python train.py --vocab_size=8192 --init="orth" --decay_shape="linear"
Each number is 128 + 24 x the weight over its row's rms, rounded and kept within 0 to 255. Layers, rows and columns count from 0. Numbers have three digits each. The size before them is the row's rms in percent of the matrix's.

# layer 5 MLP up, 512x96, rms 0.125, rows 497-511, columns 48-95
095:142072135091077176116117133156120132113103144125147105109156157119110150089136163140115107117156168146151097127172119156112118149149183117104171
094:105166128138145098126095106122163146114158082129106085145174120146172155134124131089114139163141148126151137111082118107137110143140179082132121
105:153127130123130173169175167134135153126159157107094138154132154133157124115098099134135152155086123099140102120095126120097134096096126123120101
101:170138093109090096115116136139193131116154186102112098103150113100149128128129150122117151154114127117119131157144159120129127130164110138151071
096:157124126105132137140145165099122119147161097108072132146111098158091162151111115087151140139158138157160155163122164114110142120132182171143110
090:172091108081111117125116150116155122112130134142157127143106134097128126104112132120140133144151101126131075128134141102113194132196110152113150
088:142130122116104117121117165126163123084097133125095100115091132149087106168133108123133120135119164089173140157150128121140148143119114186089095
091:130095180134182101154156132121121168120124153104158142134086112082081112119109139125113113118089127161160124158091098147136147108118138191112108
104:088123115128144139102117162173126109104156127123145098098123143169083122103102123152164108088169132126057103099173086139109109157131130141148127
096:133181134119128134103136160167131155134124120117112130094117100127117142084108153107141168102136124081163183117126095144129176093153141155183114
089:112184154111126141105112120122167134130146102146111159139125163101099138133079125154123159145144146167105112097142139119085098112131159115112158
090:127119102104153154106162165093091126103146134090142148094143129099133147141131137147108077154125138145131132108112124157095165105171097163164116
104:126117122117105093083133121137167150113105134109077124079167119135114124119125140117183098133131197128133133140153141147100141102108082111128110
096:108101134187126101095140171128128142089119134099134095113174145098125165120117148133128117110123106106130136149106113147152171108069125138154109
100:139086116103145118110131112153148149120113125088133133097095105168082140102124168145148120123143132148106145110114102120139125120125102170127170
# layer 5 MLP down (transposed), 512x96, rms 0.109, rows 497-511, columns 48-95
095:144112100076105164098135090094076104123071113170177134105139126119104137118117175152110140089120104114154098154130114136137114146150152124108124
092:096130163138139136118147124113163124124140086147138115181111132120079116119116114130097113133113121085134169124091099212180123111134159148124136
106:099093126109132107115136080152112132143136120137127114063146132134141139129109137163110099116082149135140147144128179164116170175118116164083088
097:146149117124124099115094160108168106098129136136070105145145177127137078090147149091092136123095139138120143160118121134164143097134140117162128
094:170152107134145112114168167117139134132130164150133147124139090138142079170161129169147133133131162161160111088106125152082104152136128097102150
088:113137112135116124152070111131133134085131146167112163112135106073121128096138117112096130113136152106098144153154120087114164087141109142131149
088:136097126114160117164118110098169128103141114131128108184144138107100119107134226093144088147143132149137159128118134112134139086100131146112101
092:117141142188150108103147112119145132132114106149147127136097107146101133132143122107142074112115139114124105120121122112112190149084136156135096
103:082099162133101103151144115141119104115113120181123141133113143121120150109125137146107118145100135119103113161093113144193109110183129109094112
100:132152102141112137097107212106103136105137149102097139137123138130122153120140147124162126104123134107118192112110144113149156132103115118108118
089:117123121113184147097123106109094127086125140147111119150103119135126099130140117122174093102142072127127164129138087152132144122110139106192143
096:090145097101175167114117164114106134090132081082162119105127109126123143143125144155135114143090145119154145094154159139118155103169091149145121
102:132125105135093127115194138118126113110075096153161131091132175112123102153135149149107142173095102115097150110127159091122125140113143155168112
097:101148140162140136088123142144113123127134121113136125171131141154144106115122154103151137086117096158151152107139127094094127108084121168152066
099:133117102171132127109155094153095164090116101130111085129137106133097150134114090156110065114114071114122131121149113163149105129098128129151141